{
  "num_attention_heads": 2,
  "num_key_value_heads": 2,
  "hidden_act": "gelu",
  "rope_theta": 500000.0,
  "attn_scale": 0.177,
  "init_std_up": 0.0728,
  "doc_mask": true,
  "max_steps": 4517
}
Each number is 128 + 24 x the weight over its row's rms, rounded and kept within 0 to 255. Layers, rows and columns count from 0. The size above them is the row's rms in percent of the matrix's.

# layer 7 MLP up, 256x64, rms 0.234, rows 152-251, columns 32-63
size [116  83 112  91 106  75 119 109  91  95  82  86 102 102 109 109  93  97 113 101 105  97  98  98  95 118 101  97  97  86  95  92  84  91 110 126 107 101 109 109  86 117  92  84  95 113  85 100 115 103 112  91  92  86 106 109  78  99 104  78  84  92  95  94  91 101  85 107  95  95 105 116 110 103  97 100 103  94 112  93  94  90  99  98 112 118  93 111 109 128  95 100  97  84  97 111  93 100 101 128]
[[138 156 144 194 143 122  92 132 175 107 117 121 166  93 114 113 131 144 162 169 121 112 143 126 109 137 131 117 138 117 122 125]
 [136 112 137 109 151 151 163 158  61 122 117  96 137 155  72 106 149 134 155  95 132 111 189 111 126 148 125  95 157 125 145 118]
 [ 65 139 119  73 115 107 118 123 104 163 121  86 155 145  93 133 110 142 153  80  99 108 118 151 162 114 130 171 119 158  97 156]
 [139 126 112 125 140 109 149 174  97 121  80 119 101 152 100 154 117 170 121 108 119 109  99 170  93 152 141 119 141  91  86 122]
 [141 155  82 119 145 116 160 121 109 114 124 118 122 119 145 131 132  97 112 179 146 111 150 199 153  92 137 120 103 100 152 125]
 [118 104 150 138 156 130 127  67 142 173 130 112 134 117 146 102 106 122 119  95 116 108 121 129 179 140 133 123 131 131 135 146]
 [123 123 172 123 100 153 149 130 130 153 131 148 160 147  88 183 108 153 106  93 118  86 132 140 111 155 129  93 111 128  83 112]
 [133 156 129 124 111 123 131 153 128  78 132 118 152 104 120 135 107 125  97 134 115 124 213 134 118 158 141 136 124 103 133 107]
 [110 147 130 170 117 144 117  99 149 116 101 109 134  81 114 146 128 148 135 125  87  98 142  99 126 175  82 149 175 175 137 106]
 [ 84 118 178 124 133 110 121 129 121 121 122 101 145  91 111  99 121 175 162 142  91 152 164 113 136 150 128 112 104 177  99 166]
 [158 147 125 137 110 109 123 170 184 109 122 133 115 116  88 115 126 145 117 112 139 157 112 126 111 130 157 149 102 150  89  97]
 [ 99 136 131 170 146 133 113 147 106 138 150 127  90 140 113  73 128 110 151 161 121 155  88 100 126  93 132  87 138  99 131 155]
 [ 95 146 114 150 166 121 141 121  81 117 113  99 130 111 142 157 110 143 139 132 103 118 110 124 131 131 139 144  71 156 159  93]
 [112  98  94  81 124 102 127 125 143 159 145 139 154 130 111 123 131 172 100 132 148 117 140 175 138 124 120 109 152  80 130 141]
 [187 124 142 118 137 102 158 125 152 134 141 139 134  93 124 133 109 141 128 166 106 137 126 159 130 190 140 104 138 146 164 152]
 [159 146 141 178 158 123 164 104  69 141 115  97 145  89 144 128 134 153 113  91  99 116 150 112  94 120 127 137 124 131 144 146]
 [165 122  98 130 166  86 120 134 162 171 113  72 149  75  95 142 139 143 138 112 126 115 162 122 111 125 107 111 117 112 135 125]
 [147 125 127 153 132 152 114 132 157 153  99  96 155 115 120 136 144 141 126 158 109  98 109 110 120 108 125 135  89 122 126 137]
 [123 130 133 126 105 153 139 123 111 136 119 132 150  96 154  89  78 130 125 155 122  71 123 136 172 138 133 127 111 139 142 138]
 [101 110 130 137 126 135  75 120 119 154  77 163 140 140 134 102 140 151 130 111 100 130  93 115 187 123 138 122 143 116  79 120]
 [145 150 114 125 163 132 118 134 166 104 124  99 148 122 138 121 144 174 147 111 156 121 142 148 139 126 129 119 147 132 158 154]
 [ 98 108 100 167  95 164 126 131 135 152 166 114  97 150 124 121 123 122 150 117 149 132 164 124 122 121 139 105 118 173 150 117]
 [115 103 134 133 123 152 139 110 106 136 162 122 113 119 133 114 103 172 108 122  78  80 102 124 162  94 120 154 108 103 100 138]
 [151 112 124 105 175 114 136 113 126 152 174 116 136 107 135 142 169 139 139 150 112 168 123  87 111 164  94 153 128 178 174 139]
 [134  99 148 157 127 163 183 116 151 120 186 147  89 113  86 116  98 129 167 105 121 153 128  81 122 160 122 145 147 132 103 148]
 [127 155  88 105 122 170  95 105 116 131 146  97 176 121 122 112 117 107 151 147 132 120 101 116 135 103 114 137 130 126 109 108]
 [112 118 148 102 113 120 182 145 102 173  95 134 133 123 104 107 148 158 163 117 130 134 131 143 132 148 140 118  82 127 107 132]
 [117 106 107 139 106  97 106 141 150 149 120 115 160  89 116 128 136  82 148  93 100 127 134  88 145 117 163 168 149  95 134 147]
 [102 115 118 109 115 101  83 144 130 157 165 115 119 118 128 102 139 147 124 137 160 201 151 175 126 103 121 141 129 138 138  78]
 [133 139 136 153 148 169 128 123 161 157 118 184 139 101 102 137 104 124 115  66 121 114 146 129 128 130 153 102 127 104 132  99]
 [128  99 166 122 108  98 121 103 130 130 160  98 114  81 124 126 133 167 158 139 105 167 156 149  90 161 147  97 140 115 189 142]
 [109 176 112 148 115 113 151 127 144 149 135 170 161 129 120 120 125 122 129 150 120 144 139 121 121 103 172  97 121 132 107 175]
 [ 88  96 122 108  98 126 118 156 143 146  95 141 146 140 109 105 141 137 166 119 159  83 151 125 142 135 146  93 121 151 138 137]
 [ 72  91 159 167 102 111 123 136 128 128  95 133 133 107 109 108 163 118  95 122 131 136 132 126 176 132 159  68 156 140 136 113]
 [161 142 149 179 125 106 162 137 152 145 118 102 111 125  81 138 170 128 135 152 148  96 121 132 119 142 169 139 143 120 134 117]
 [124 148 116 146 114 122 127 143 172 154 127 161 139 127 155  75 154 143 103 163 185 170 116  92 105 107 132 105  87 106  91 150]
 [118 111 126 162  68 131 125 119 132 133 145 138 170 101  89 147 121 119  87 130 156 120 103 149 137 158 102 133 166  76 111 155]
 [135 124 134 121 121  86 159 106 181 154 138 135 182 114 112 132 135 115 132 122 159 134 116 152 103 160 134 117 126 128  79 132]
 [ 99  86 142  94 162 128 144 120 142 142 155 142 166 115  98 135 109 140 154 114 135 159 123 133 118 134 175 138 116 123 128 129]
 [ 98 104 144 108 133 142 177 156 125 103 127 139 114 149  98 141 130 118 146 101 151 139 141 124 130 168 120 116 106 147  83 144]
 [119 131 134 122 113 147 119 170 138  92 100 164 170 152 121 111 108 128 104 146 102 101  93 136 176 162 138 134 155 136  74 120]
 [147 136 147 119 101 124 124 102 146 140 141 136 111  97 126 133 132 147 171 153 167 150 124 113 104 138  89 120 154 108 143 129]
 [159 155 102 131 158 114 113 103  95 128 137 138 130 135 111 130 123 101 122 167 167 139 108 152 132 101  81 137 126 107 144  74]
 [ 93 137  91 150 169 167  96 134 155 171 133 116 156 148 129 160 175 100 111 131 161 136 101 124 102 108 168 109 156 105 101 100]
 [136 122 132 173 136 101 129 101 114  87 120  99 121 108 134 172 110 112  99 138 133 123 157 138 106 180 176 143 144 102 127 122]
 [142 125 121 163 133 143 101 114 151 141 148 181 102 103  88 120 100 133 129 153 164 150 147 129 125 123 111 132 133 116 119  96]
 [133  80 148 140  93 109 158 172 123 116 145 159 107 115 122  92 126 166 130 134 166 122 136 113 135  94 117 145 125 115 125 137]
 [140 117 140 162 100 113 149 147 105 115 182 152 159 110 153 144 118 129 137 132 124 152 164 127 151 130 125 126 130 153 133 109]
 [103  96 101 119 130 119 142 127 135 120 140  60 136 131 121 141 151 144 123 132  99 116 129 138 126 146 126 124 137 153 142 215]
 [158 153 117  99 159 122 126 133 114 142 152 115 122 138 106 137 152 155 153 127  98 109 105 110 156 168 141 128 126 161 147 121]
 [169 105 102 185 139 125 123 136 126 155 144  77 110 129 128 162 129 106 134  98 134 168 124  82 147 183 127 140  92 152 149 151]
 [167 137 170 134 139 121  72 147 125 107 130 145 138 103 157 153 145 118 160 162 109 101 172 129 159 125 129 126 145 139 118  85]
 [102 142 124 171 154 146  89  94 140 179  94 142 128  92 139 124 128 112 109  88  80 123 162 127 172 128 111 146 103 138 114 117]
 [142 102 101 144 127 121 110 169 152 155 156 125  76  79 130 149 118 128 102 109 161 112 109 121 112  93 150 108 175  75 142 124]
 [107 127 129 127 100 133 136 169 101 168 113 134 152 138 125 124 128 128 123 110 129 109 155 112 146 140 145 106 147 157 126 144]
 [135  97 138 126  99 155 171 150  75 146 149 143 129 156 126 139 187 131 141 157 137  84 152 118 137 165 113 118 123 162  88 112]
 [110 133  75 140 116 108 116 153 145 137 141 118  77 142 165  87 138  91 170 110 142 115 147 170 135 104 127 121 115 124  97  97]
 [106 121  98 170 142 105  85  90 141  95 106 143 126 122 122 130 119 153 150 118 140 111 118 163 134 114 113 133 132 136 155 168]
 [117 102 114 117  91 179 149 165 166 135 124 136 128 104 106  97 127 141 163 121 159 116 135 153 111  93 140 115 130 156 116 108]
 [130 109 117 155  93 133 102 154 144 151  91 114 152 139 135 106 126 122 121 139 127 110 151 172 153 172 119 108 165 109 134 111]
 [155 146  77 148 114 115 117 113 158 135  93 125 137  92 171 119 109 121 130 155 122 160  99 104 118 143 134 147  99 113 117 109]
 [122 145 141 135 118  80 136 138 151 137  96 142 154 101 119 150 111 127 121 120 124 132 127 136 130 197 123 139  87 117 125 132]
 [157 136 128 104 163  97 140 144 140 134 158  69 108 151 154 146 162 137 111  96 116  87 133 117 167 130 128 129 133 116 153 117]
 [106 172 126 108 144 125 145 143 139 157 116 119 108  97 118 123 150 162 152  77 121  64 143 119 143 121 146 109 133 104 133 136]
 [163 148 156 142 111  97 120 144 100  98 102 127 146 131 134  93  93 173 134 169 173 122 118 152 138 132 100 119 162  94 115 144]
 [171 111 152 144 115 116 141 110 140  90 113  87 143  80 126 160 102 142 164  87 120 118 116 130 145 176 114 125 133 173 158 115]
 [115 197 136 129 123 136 164 140 139 121 142 140 134 112  90 124  93 129 120 142 135 130 161 135 148 103 110 170 129 137 135 129]
 [114 109 115 120  98 104  78 151 128 106  57 111 163 113 136  96 110 130 147 175 136 113 115 132 142 159 108 134 135 125  86 151]
 [159 153 101 164 161  93 142 119  85 121  93 140 127 116 108 112 167  97  98 142 127 110 133 106 111 171 110 155 132 153 108 115]
 [144 147 115 193 144 145 140 131 140 103 137 132 149 109 148 130  95 152 152 108  88  97 147 100 122 133 163 141  76 148 122 122]
 [154 123 129 121  86  73 134 152  76 118 159 102 118 145 117  94  80 147 142 144 115 110 149 141 126 186 149 125 139 137 117 136]
 [166 110 119 166  80 173 151  83 180 154 157 138 106 138 119 147 123 166 141 138 100 153 120 138 148 160 141 138 105  89 111 126]
 [112 118 134 126 158 136 136 160  99 119 145 152 114 129  83 120 122 128 165  85 141 158 129 137 106 139 138 152  97 115 127 114]
 [ 88 119 151 171 115 112 134 102 120 152 142 123 133  75 159 123 140 101  83 128 117 108 106 142 116 115 135 138 130 163 109 124]
 [129 153 147 136 128 158 125 141 118 123 115 115 102 126 103 167 155 130 142 121 125  94 113  91 156 110 105  89 122 161 144 144]
 [ 94  94 126 124 155 119 164 170 123 172 120 159  92 140 120 120 123 155 105 171  93 114 126  96 140 137 160 145 141  97 148 147]
 [114 143 112  93 117 181  98 141 153 110 130 151 107 100 113 129 158 155 140 151 142 115  98 109 128  93  83 119  72 147  95 131]
 [157 183 112 118 136 108 159 171 162 128 146  98  76 108 126 152 121 165 126 113 101 150 109 169  85 152 140 135 111 133 128 135]
 [ 93 112 126 176 124 154 102 134 112 108 131 128 133  96 141 120  97 116  90 129  47 116 125 128 126 158 149 123 162 116 127 157]
 [125 141 138 112 129 100 130  85 156 110 152 155 162  79 136  86 122 135 103 133 118 141 149 140 148 102 116 116 120 141 150 113]
 [ 99 146  91 180 144 183 140 166 106 148 152 134 115 123 101 107 135  99  95 131 132 120 109 126 116 150  94  99 134 136 100 155]
 [162 134 126 109 157 110 108 101 105 120 105 125 164 113 132 129 122 125 166 149 106 147 136 112 146 143 128 125 105 120  79 155]
 [125 119 126 122 136 133 141 144 149 102 148 132 157 139  81 103 108 146 146 124 107  96 117 101 155 113 138 137 141 103  62 150]
 [157 147 146 153 148 135 121 112 134 164 133 104 136 134  94 143  93 154 111 125 167 159 106 121 111 145 107 157 122 157 113 115]
 [142 137 135 121 120 147 143 149 147 152 149 173 124 131 141 119 103 152 118 159 120 128 148 139 132 167 148 139  98 162  87 115]
 [163 123 140 126 132 122 108  87 156 138 130 143 135 119 151  92 110 114 132 147 128 165 142 154 144 135 113 102 135 126 144  98]
 [118 157 133 103  93 137 102 164 166 103 134 168 178 153  92 103 121 184 122 145 128 100 112 142 140 124 132 108 134 134 136 194]
 [130 120 156 155 167 124 122 140 114 149 119 116 130 140  80 119 123 139 121  87 114 108  80 109 150 135 111 121 147 127 123 132]
 [106 111 131 156 117  95 143 122 104 136 130 145  81 120 111 120 114 171  98 126  74 156 138 123  98 171 185 121 112 145 142 136]
 [ 93 127 138 149 133 161 102 136 164 148 179 122 133  75 145 128 106 124 130 118 130 133 167 133 115 103 151 119 100 148 106 114]
 [127 119 131 113 129 106 151 109 140 139 143  98 118  76  99 141 114 181 114 121 143 152 178 131  84 143 143 115 115 160 102 131]
 [139  96 174 113 137 160 131 103 156 126 151 125 122 138  93 157 130 154 101 137  99 160 165 166 140 145 145 130 111 147 140  96]
 [173 148 111 140 166 128 142 117 114 109 120  91 177  93 115 138 127 116 166 136 105 145 123 129 158 123 134 130 144 122 144 108]
 [129 128 115 145 135 106  95 151  99  98 156 120 100  96 134 118 128 139  98 135 174 110  88  97 135 139 112 127 100 138  77 109]
 [118 150 107 139 152 132 148 134 115 123 149  77 118 138 118 165  81 116 133 106 106 147 109 104 171 164 157 163 145 125 132 125]
 [ 92 127 139 134  90 151 128 131 114 154 171  94 152  99  79 114 142 127 112 154 104 114 148 134 117 126  90 114 163  96 168 129]
 [ 95 117 109 129  88  94 122 153 152 144 103 113 122 123 142  88 132 145 142 143 152  80 140 118 165 129 164 126 112 132 138 217]
 [103 144 129 124  97 165 133 172 145  98 141 125 137 126 124 122 130 137 136 135  97 165 120 128 149 101 109  89 142 142 111 152]
 [101 118 140 172 110 124 116 108 104 132 116  88 115  67 144  67 157 150 137 132 124 131 155 117 110  99 145 114 139  66 109 121]
 [141 193 145 106 133 111 102 143 114 119 113 124 149 123 150 125 148 145 117 114 113 163 162 135 113 145 120 175 182 125 150 126]]
# layer 7 MLP down (transposed), 256x64, rms 0.214, rows 152-251, columns 32-63
size [ 99  90 106 105  93  81 115  97  84  99  92  88  96 111 113 113  87 112  94 119 106  88 101 102  99 116  92  91  90  89  91  95  97  99 110  90 108  99 107 109  87 124  98  91  91 117  92 102  93 104 115  85  91  92 114 100  77 101 102  83 106  87  99  90  83  87 100  92  94 100 100  92 102 113  96 108 100 105  94  81 106  86 108 127 123 109  90 106 101 117 101  97  98  90  83  97  99  99  95 108]
[[129 151 138  79 154 137 146 143  98 107 151 100 112 161 140 117 137 122 105 108 123 117 104 138 131 115 102 146 110  94 125 131]
 [111 126 116 161 133 128 168 152 163 132 146 143 146  89 147 160 155 125 175 140 108 176 102 164 105 161 161 146 171 101 123 111]
 [155 147 169 164 160 119 145 153 111 117 135 174 132 109 112 133 158  94 140 111 143 104 148 136 144 145 131  78 107 111 128 145]
 [ 79 125  96 122 177 168 111  97 122 111 147 124 144 117 112 114 130 101  93 161 142 159 136 145 140 136 113 126 109 158 140 102]
 [110  92 140 135 140 113 110 168 150 129 134 140 139 123 137 138 128 156 129 101 124 167 124  89 121 142 110  90 169 174 123 136]
 [163 102 150  97 144 111  80 115 160 101 159 146 132 109 135 133 142 133 131 152 133  91 116 101 114 101 112  99  96 143 123 162]
 [103 169  89 126 129 144 104 129 133 123 141 116 119 103 123 106 122 118 152 109 110 133 124  96 102 170 122 130 162 139 134 132]
 [123 139 168 139 127 145 152 127 142 126 102 117  95 196 159 128 108 107 144 127 144 101 127 121  76 118 105  90 141 125 167 160]
 [119 101 120 106 123  85 124 125 107 164 150 149 105 172 166 130 135 103 112 153 195 126 109 135 157 125 125 102  67 118 114 123]
 [160 134 127  80 159  93 183 150 182 139  91 115 109 126 102 101 103 129 126 128 104 105 126 109 131 128 113  92 108 108  79 165]
 [101 101 138  91 114 112 110  83 120 107 126 151  95 139 147 149 144 120 156 114  99  97 115  93 104 119 103 155 161 105 169 137]
 [147 146 128 152  99 150 156 108 128 133 130 113 147 143 114 139 142 124 126 129  94  93 123 153  94 135  68 144 117  97 103 181]
 [141 110 123  96 139 151 168 114 119 123 130 122  98  70 145 109 143 182 139 156 136 130 100  80 160 140  88 153 103  89 101 178]
 [103 151 126 139 135 115 138  95 125 149 129 132 158 169 146 120 122 139 160 109 119 138 152 170 150 102 133  99 133 119  86 135]
 [147  79 145 141 128 123 160 108 121  93 157 139 123 146 146 105 154 164 134 132 108  87 128 108 137 152 126 107 101 133 113 143]
 [116 136 131 114  90 108 112 156 126 120  83 144 171 155  83 162 137 162 165 131 123  92 128 129 133 159 163 127 149  93  86 143]
 [117 122 170 110 122 169 100 132 100 128 158 134 121 179 153 107 103 134 137 122 101 142 118  82 137 138 127 150 110 185 154 133]
 [144 136 148 157 141 157 158 134 145 183  93  99 147 169 146  89 156 113 133 137 123 143 134 135 109 111 118 101  98 132 143 110]
 [114 113 168 145 152 129  96 105 159  94 154 108  94 122 156 158 154 132 158 147 138 168 104 138 109 105 101 123 120 147 151 132]
 [117 129 125 144 110 126 104 147 121 159 141 123 175 161 145 113 111  94 112 149  93 154 110 157 164 105 136 147 135 133 112  86]
 [107 118 101 126 115 176 123  57  98 102 102 128 119 131 116 127  95 145  87 154 111 141 128 124 126 106 116 141  96 123  91 146]
 [131 111 152 138 131 104 115 100 134  86 133 184 131 155 114 124 111 115 119 141 113 145 137 194 131 134 100 137 168  94 124 146]
 [100 131  92 107 149 132 151 131 105 107 122 111 134 131  81 163 146 124 163 148 137 103 123 117 149 102 147 144 173 122 115  78]
 [104 122 181  93 110 129 131 143 123 161 161 131 172 157 149 120 114 150 114 155  78 161 130 118 172 143 128  78 104 147 132 158]
 [106 143  93 103 139  84 113 142  84 133 116 131 117  98 162 125 137 181 116 105  90 127 140 124 126  83 104  89 113 142 121 143]
 [153 131  98 144 114 124 101 155 157 110 115 177  89 128 109 100 163 174 158 140 132 121 157 148 156 115 133 136 151 136 109 138]
 [122 113 192 167 124 121  85 115 151  97 127 124 127 154 139 118 162 154  90 156 151 120  89 144 141 129 160 141 133 122 117 119]
 [164 135 132 105 155 144 128 111 116 146 178 150 107 161 136 172 148 160 151 140 159 163 157 156 104 156 102 118 111 160 138 104]
 [105 121 121 129 106 132 125  87 101 117 143 116 127 128 137 142 108 161 140 154 141 120 149 131  95 134 115 159 155 164 133 169]
 [109 120 124 119 126 128 167 204 119 102 135 160  65 142 109 126 138 133 134 148 143  90 114 109 110 128 142 146  96 109 105 154]
 [113  99 103 100 139 159 102 134  95 127 127 125 158 156  92 186 135 132 108 143 135 136 115 151 155 100 151 106 124 147 103 116]
 [125 105 155 133  92 154  82 129 155  81 104  59 132 119 152 153 140 150  93 127 114 141 112 139 141 113 131 134 138 144 114 120]
 [139 115 109 136 100 126 167  91  72 134 163  59 110 126 151 130 102 117 126 162 109 186 148 133 117 157 119 132 106 130 128 143]
 [101 147  84 153 113 155 138 131 147 130 111 132  89 153 122 126 133 133 120  84 165  79 141 135 100 133 106 163 149 147 153 122]
 [182 164 155 162 104 120 141 123 137 144 153 101 125 161 110 112 169 137 130  87 148 100 104 110  79 122 137 147 143 116 111  85]
 [129 124 142 153 143 112 116  81 118  98 126  94 111 132  63 146 106 124 145  72 127 113 141 109  92 157  94 141 153 144 149 119]
 [127 125 112 141 102 105 143 106 114 133 115 133 120  92 130 175 122 143 111 142  59 144 151 110  93 148 119 163 106 106 137 153]
 [123 100 100 137 140 101 143 154 130 121  85 101 137 165 133 152 124 119 131 114 117  96 118 124 139 114 122 206 155 138 156 122]
 [115 145 117 170 132 122 104 138 142  89  95 129 105 154 158 111 165 141 130 138 115 104 129 117 141 152 115 117 120 122 104 170]
 [144 144  98 136 171 175  98  78 149 123 137 147 108 151 106 115 113 122 124 120 176 117 138 146 138 106 118 156 123 133 143 101]
 [117 105 136 109 146 133  92  86 144 122 145  96 129 185 134 110 151 116 119 128 113 156 124  68 123  84  99 127 123 108 118 116]
 [131 123 187 157 141 172 132 145  91 127 130 138 180 115 127  96 170 110 136 182 129 125 157 123 111 100 120 129  96 123 101 122]
 [130 114 126 139 145 112  98 128  99 122 106 122 151 134 105 132 133  89 161  93 103 140 165  91 123 185 154 147 157 132 135 150]
 [174 103 119 128 158 114 148 111 132  94  91 125  94 133 127 120  90 124 121 137 107 149  97  76 135 120  82 150 136 148 143 169]
 [166 184 114  92 120 145 123 135 131 117 103 158 123 120 138 148 139 153 147 116 123 100 140 125 118  84 114 108 142 132 117 122]
 [129 154 178  95 142  74 137 140  93 159 130 107 161 155 162 138 177 134 126  65 140 123 118 152 109 101 147 134 126 142 138 135]
 [122 153 153 137 134 135 123 115 139 115 149 160 115 112 165 122 133  90 116 132  92 155 116 135 127 126 135  99 133 107 164 109]
 [121 155 163 119 132 110  89 114 121 111 103 120  79 138 114  92 122 131  97 130 125 102  86 145  94 107 102 117 116 112 105 158]
 [175  99 136 117 120 128 143 112 120 130  97 144 133 132 128 119  90 121 121 119 162 149 136 108 115 108 111 113 108 120  80  43]
 [158 150 153 149 107 146 128 104 103 147 167 109  90 115 150 135 202 101  89 113 115 138 134 151 131 142  91  91 137 105 143 135]
 [118 117 133  98 111 130 163 164 141 128 147 173 128 119 142 106 109 148 171 151 102 138 141 116 137 141 121 111 146  99  81 170]
 [126 126  85 142 122 161 178  89 125 138  94 114 147 134 103 132 109 149 116 139 125 137 100 141 129 148 156 112 150 124 107 132]
 [153 165 101  79 105  98 130 128 110 122 132 152  83 138 117 161 136 165 127 148 125  72 127 126 110 121  72  97  93 135 125 118]
 [112 106  95 119  81 116 105 133 127 123 113 119 128 153 147  87 161 137 138 113  92 127 136 185 126 154 195 149 118 158 136 175]
 [167  83 129 115 161 126 105 141 127 136 144 110 108 110 127 124 134 100 168 112 133 174 152 106 116 111 156 111 135 135 168 121]
 [149 143 109 139 132 131 129  91 123 117 112 117  91 184 132 100  97  57 144 114 139  98 151 142 136 117 123 192 145  92 121  98]
 [125  98 135 164 150 100 133 128 157 134 135 123 152  68  98 148 144 134  73 110 134 133 128 120 125 171  84 190 123 119 117 145]
 [177 111 125  77  99 139 171 139 145 155 159 128  91  95 120 143 128 107 126 112 147  98 124 118 122 132 140 117 121 142 132 100]
 [145 146 127 124 117  93  58 124 145 110  96 106 115  95 126 140 131  75  96 104 167 128  87 112 100 117  92 134 122  84 156 123]
 [114 146 139 128 131 170 132 171 128 133 147 105 129  97  89 149  77  87 120 119 160 145 102  88 126 147 127 164 103 123 110 107]
 [ 71 148  84 105 132 110 118  99 152 134 120 127 132 114 146 155 108 158 168 128 143 137 130 125  91 157 132 114  99 169 136 171]
 [137  87 126 153 158 145  97  98 116 140 132 128 108 157 134  76  88 114 121 127 101 137 109 135 142  96 143 133 130 143 159 107]
 [105 115 145 136 172 124 158 155 127 122 110 142 119 118 126 114 132 131 144 133  69 135  96 123 119  84  79 106 122 113 121 148]
 [135 113 159 174 136 145 125 130 113 168 142 144 137 125 128 139 125 120 160 135 131 128 182 130  85 114 125 111 174 167 162 127]
 [ 92 133 124 127  87 137 130  99 120 153  86  90 102 110 111 161 150  77  91 115 120 105 126 125  93 124 124 147  79 120 127  93]
 [118 134 114 117 120 133 137 154 127 114 172 138 165 109 109 114 131 145  82 147 143 118 113 169 104 103 134 126 161  99 109 130]
 [146 175  92  94 104 106 172 121 131 152 163 114 182  90 133 106 129 125 121 133  81 129 124 136 125 111 124 130 109 115 141 131]
 [138 146 133 142 127 157 173  79 155 156 146  69 112 131 152 167 135 118 101 129 138 126 126 134 114 125 125 127 140 161 135  91]
 [100 143 159 163  99 105 154 166 138 121  85 107 115 148 133 109  79 123 144 121 112 160 117 117 103  92 114 107 131 131 104 126]
 [159 126 170 120 108 115 140  79 136 104  95 149 131 195 106 116  98 119 105 129 178 122 113 103 128  86 117 131 122 126 124 131]
 [ 82 146 128 134 143 135 158 122  93 119 145 130  90 101 105 131 110 112  94 114 143 129 126  89 143  96 130 140 139 151 154 168]
 [140 120 168 162 152 143 100 151 105  89 108 115 100 158 103 130 131 111 101 113  93 158 128 134 128 162 172 154 137 157 121 119]
 [118  97 130  98 156  84 117 113 135  99 124  87 136 109 137 158  98 110 125 111 142  99 148 115 123  81 122 108 159  73 119  77]
 [142 144 162 175  95 118 136 102 150 151 149 126 111 147 146 117 128 135 189 120 171 153 114 157  94 136 124 143 157 130 152 124]
 [103 142  78 135 117  72 116 142 120 109 130 131 141 118  96 113 110 105 149 137  91 137  86 130 122 118 103 149 153 109 130 105]
 [110 147 168  88 122 153  99 168 123  85 127 102 183 149 127 166  76 151 159 123 152 137 143 134 114 152  96 125 129 134 147 137]
 [144 145 122 109 118  87 106 101 141  94 190 117 150 137 165 148 106 150 107 141 134 101 156 142 128 155 159 124 107  88 118 159]
 [100 117 137 114 138 129 139 156 129 157 102 107 134  93 154 120 111  81 147 119  99 189 137 132 134 105 146  91 164  96 109 116]
 [162 100 143  98 117 110 137 135 138 172 113 145 142 156 126 121 136 134 161 132 207 139 101 148 118 124 122 118 103 126 113 108]
 [115  95 101 138 133 100 111 132 122 114 100 121 101 166 139 159 109 112 137 144 118 133  99 137 103 120 146 117 127 129 159 101]
 [168 145  79 166 132 128 146 101 120 168 148 160 128 109 126 107 140 110 145 153  90  88  91 142 153 161  93 129 146 143 146  56]
 [135 137 106 106 155 104 191  59 126 136 144 115 131 164 119 121 104  97 124 112 162 149  93  92 116 165 107 104 143 113  99  87]
 [148  79 145 141 106 106  90 107 146 121 111 128 134 111 149 112 117 163  97 115 119 141 122  89 105 187 116 134 144 136 139 134]
 [153 120 107 141 155 137 165 102 124 135 153 150 137 142 154 138 112 138 143 132 167 159  95 134 120 141 149  97 136 112  92 113]
 [109 132  94  99 133 170 106  92 135  83 119 104 123 141 149 127 113 170 117 103 143 155  94 128 163  96 113 116 129 103 130 119]
 [125 132 154 136 124  94 150 146  84 160  76 110 158 136 165 117 148 131 154 141 159 154 148  86 113  83 153 162 155 125 109 136]
 [125 101 103 172 152  87 136  82  84 125  87 124 131  90 184 115 130 142  90 120 112 167 153 139 104 115 116 130 142 130 145  75]
 [134 125 130 137  97  83 105 122 144 126 110 157  97 109 137 144 155 145 130 127 126 157  91 120 104 104  92 133 131  99 139 119]
 [139 113 106 106 109 144 126 169 169 123 103 122 142  79 129 152 142  80 148 135 146  88 146 129 144 127  86 112 141 133 135 137]
 [138 104 135 101 107 113  99 151 105 128 117  99  94 122 109 116 129 138 157 118 142 107 125 144 152 128 112 125 156 106 105 146]
 [149 141 128 111 140 144 157 149 162 118 102 170 126 123 173 128 131  84 157 125 107 100  96 106 114 153  79 126 125  92 130 145]
 [149 137 145 141  84 113 118 127  82 112 109 109 144 150 149 192 123 112 105 165 139 100 114 104 106  98 119 103 151 128 158 157]
 [118 117 143 153 126 113 127 149 142 110 154 127 109 102 134 114  94 121 135 129 119 114 181 101 149  57 104  92  85 128 134 123]
 [153 128 137 102 113 126 170 121 135 155 106 141 135 154 117 122 172  90 195 133  87 157 148 148 125 115 116 163 157 111 162 138]
 [101  99 174 136 109 125 100  97 145  99 109 164 164 103 119  89 117 135 107  93 134 109 151 125 110  98 124 117 120 103 103 153]
 [141  95 111  97 142 121 134 145 140  93 107 174 126 148 155  77 113 134 107  99 155 143 131 158 134  82 149 187 111 165  88 159]
 [118  95 152 130 162 114 136 175 123 105 123 154 130 108 134 118 146 134 105 123 147 126  78 144 130  92 182  98 120 104 147 129]
 [158  62  97 143 138  98 136 147 123 125 104 155 118 153 118 109  83 109 117 140 139 115 140 162 129 112 119 117 140 140 120  96]
 [151 136 154 122 142 148 136  50 141 131 177 138 127 105 126 144 140 162 146 122 101  87 109 149  81 131 150  99 128 115 170 146]
 [144 139 139 122 107  94 144 144 101 113  61 122 113 176 161 130 130 166  99 119  98 140 102 120  92 110  82 142 155 132  93 123]]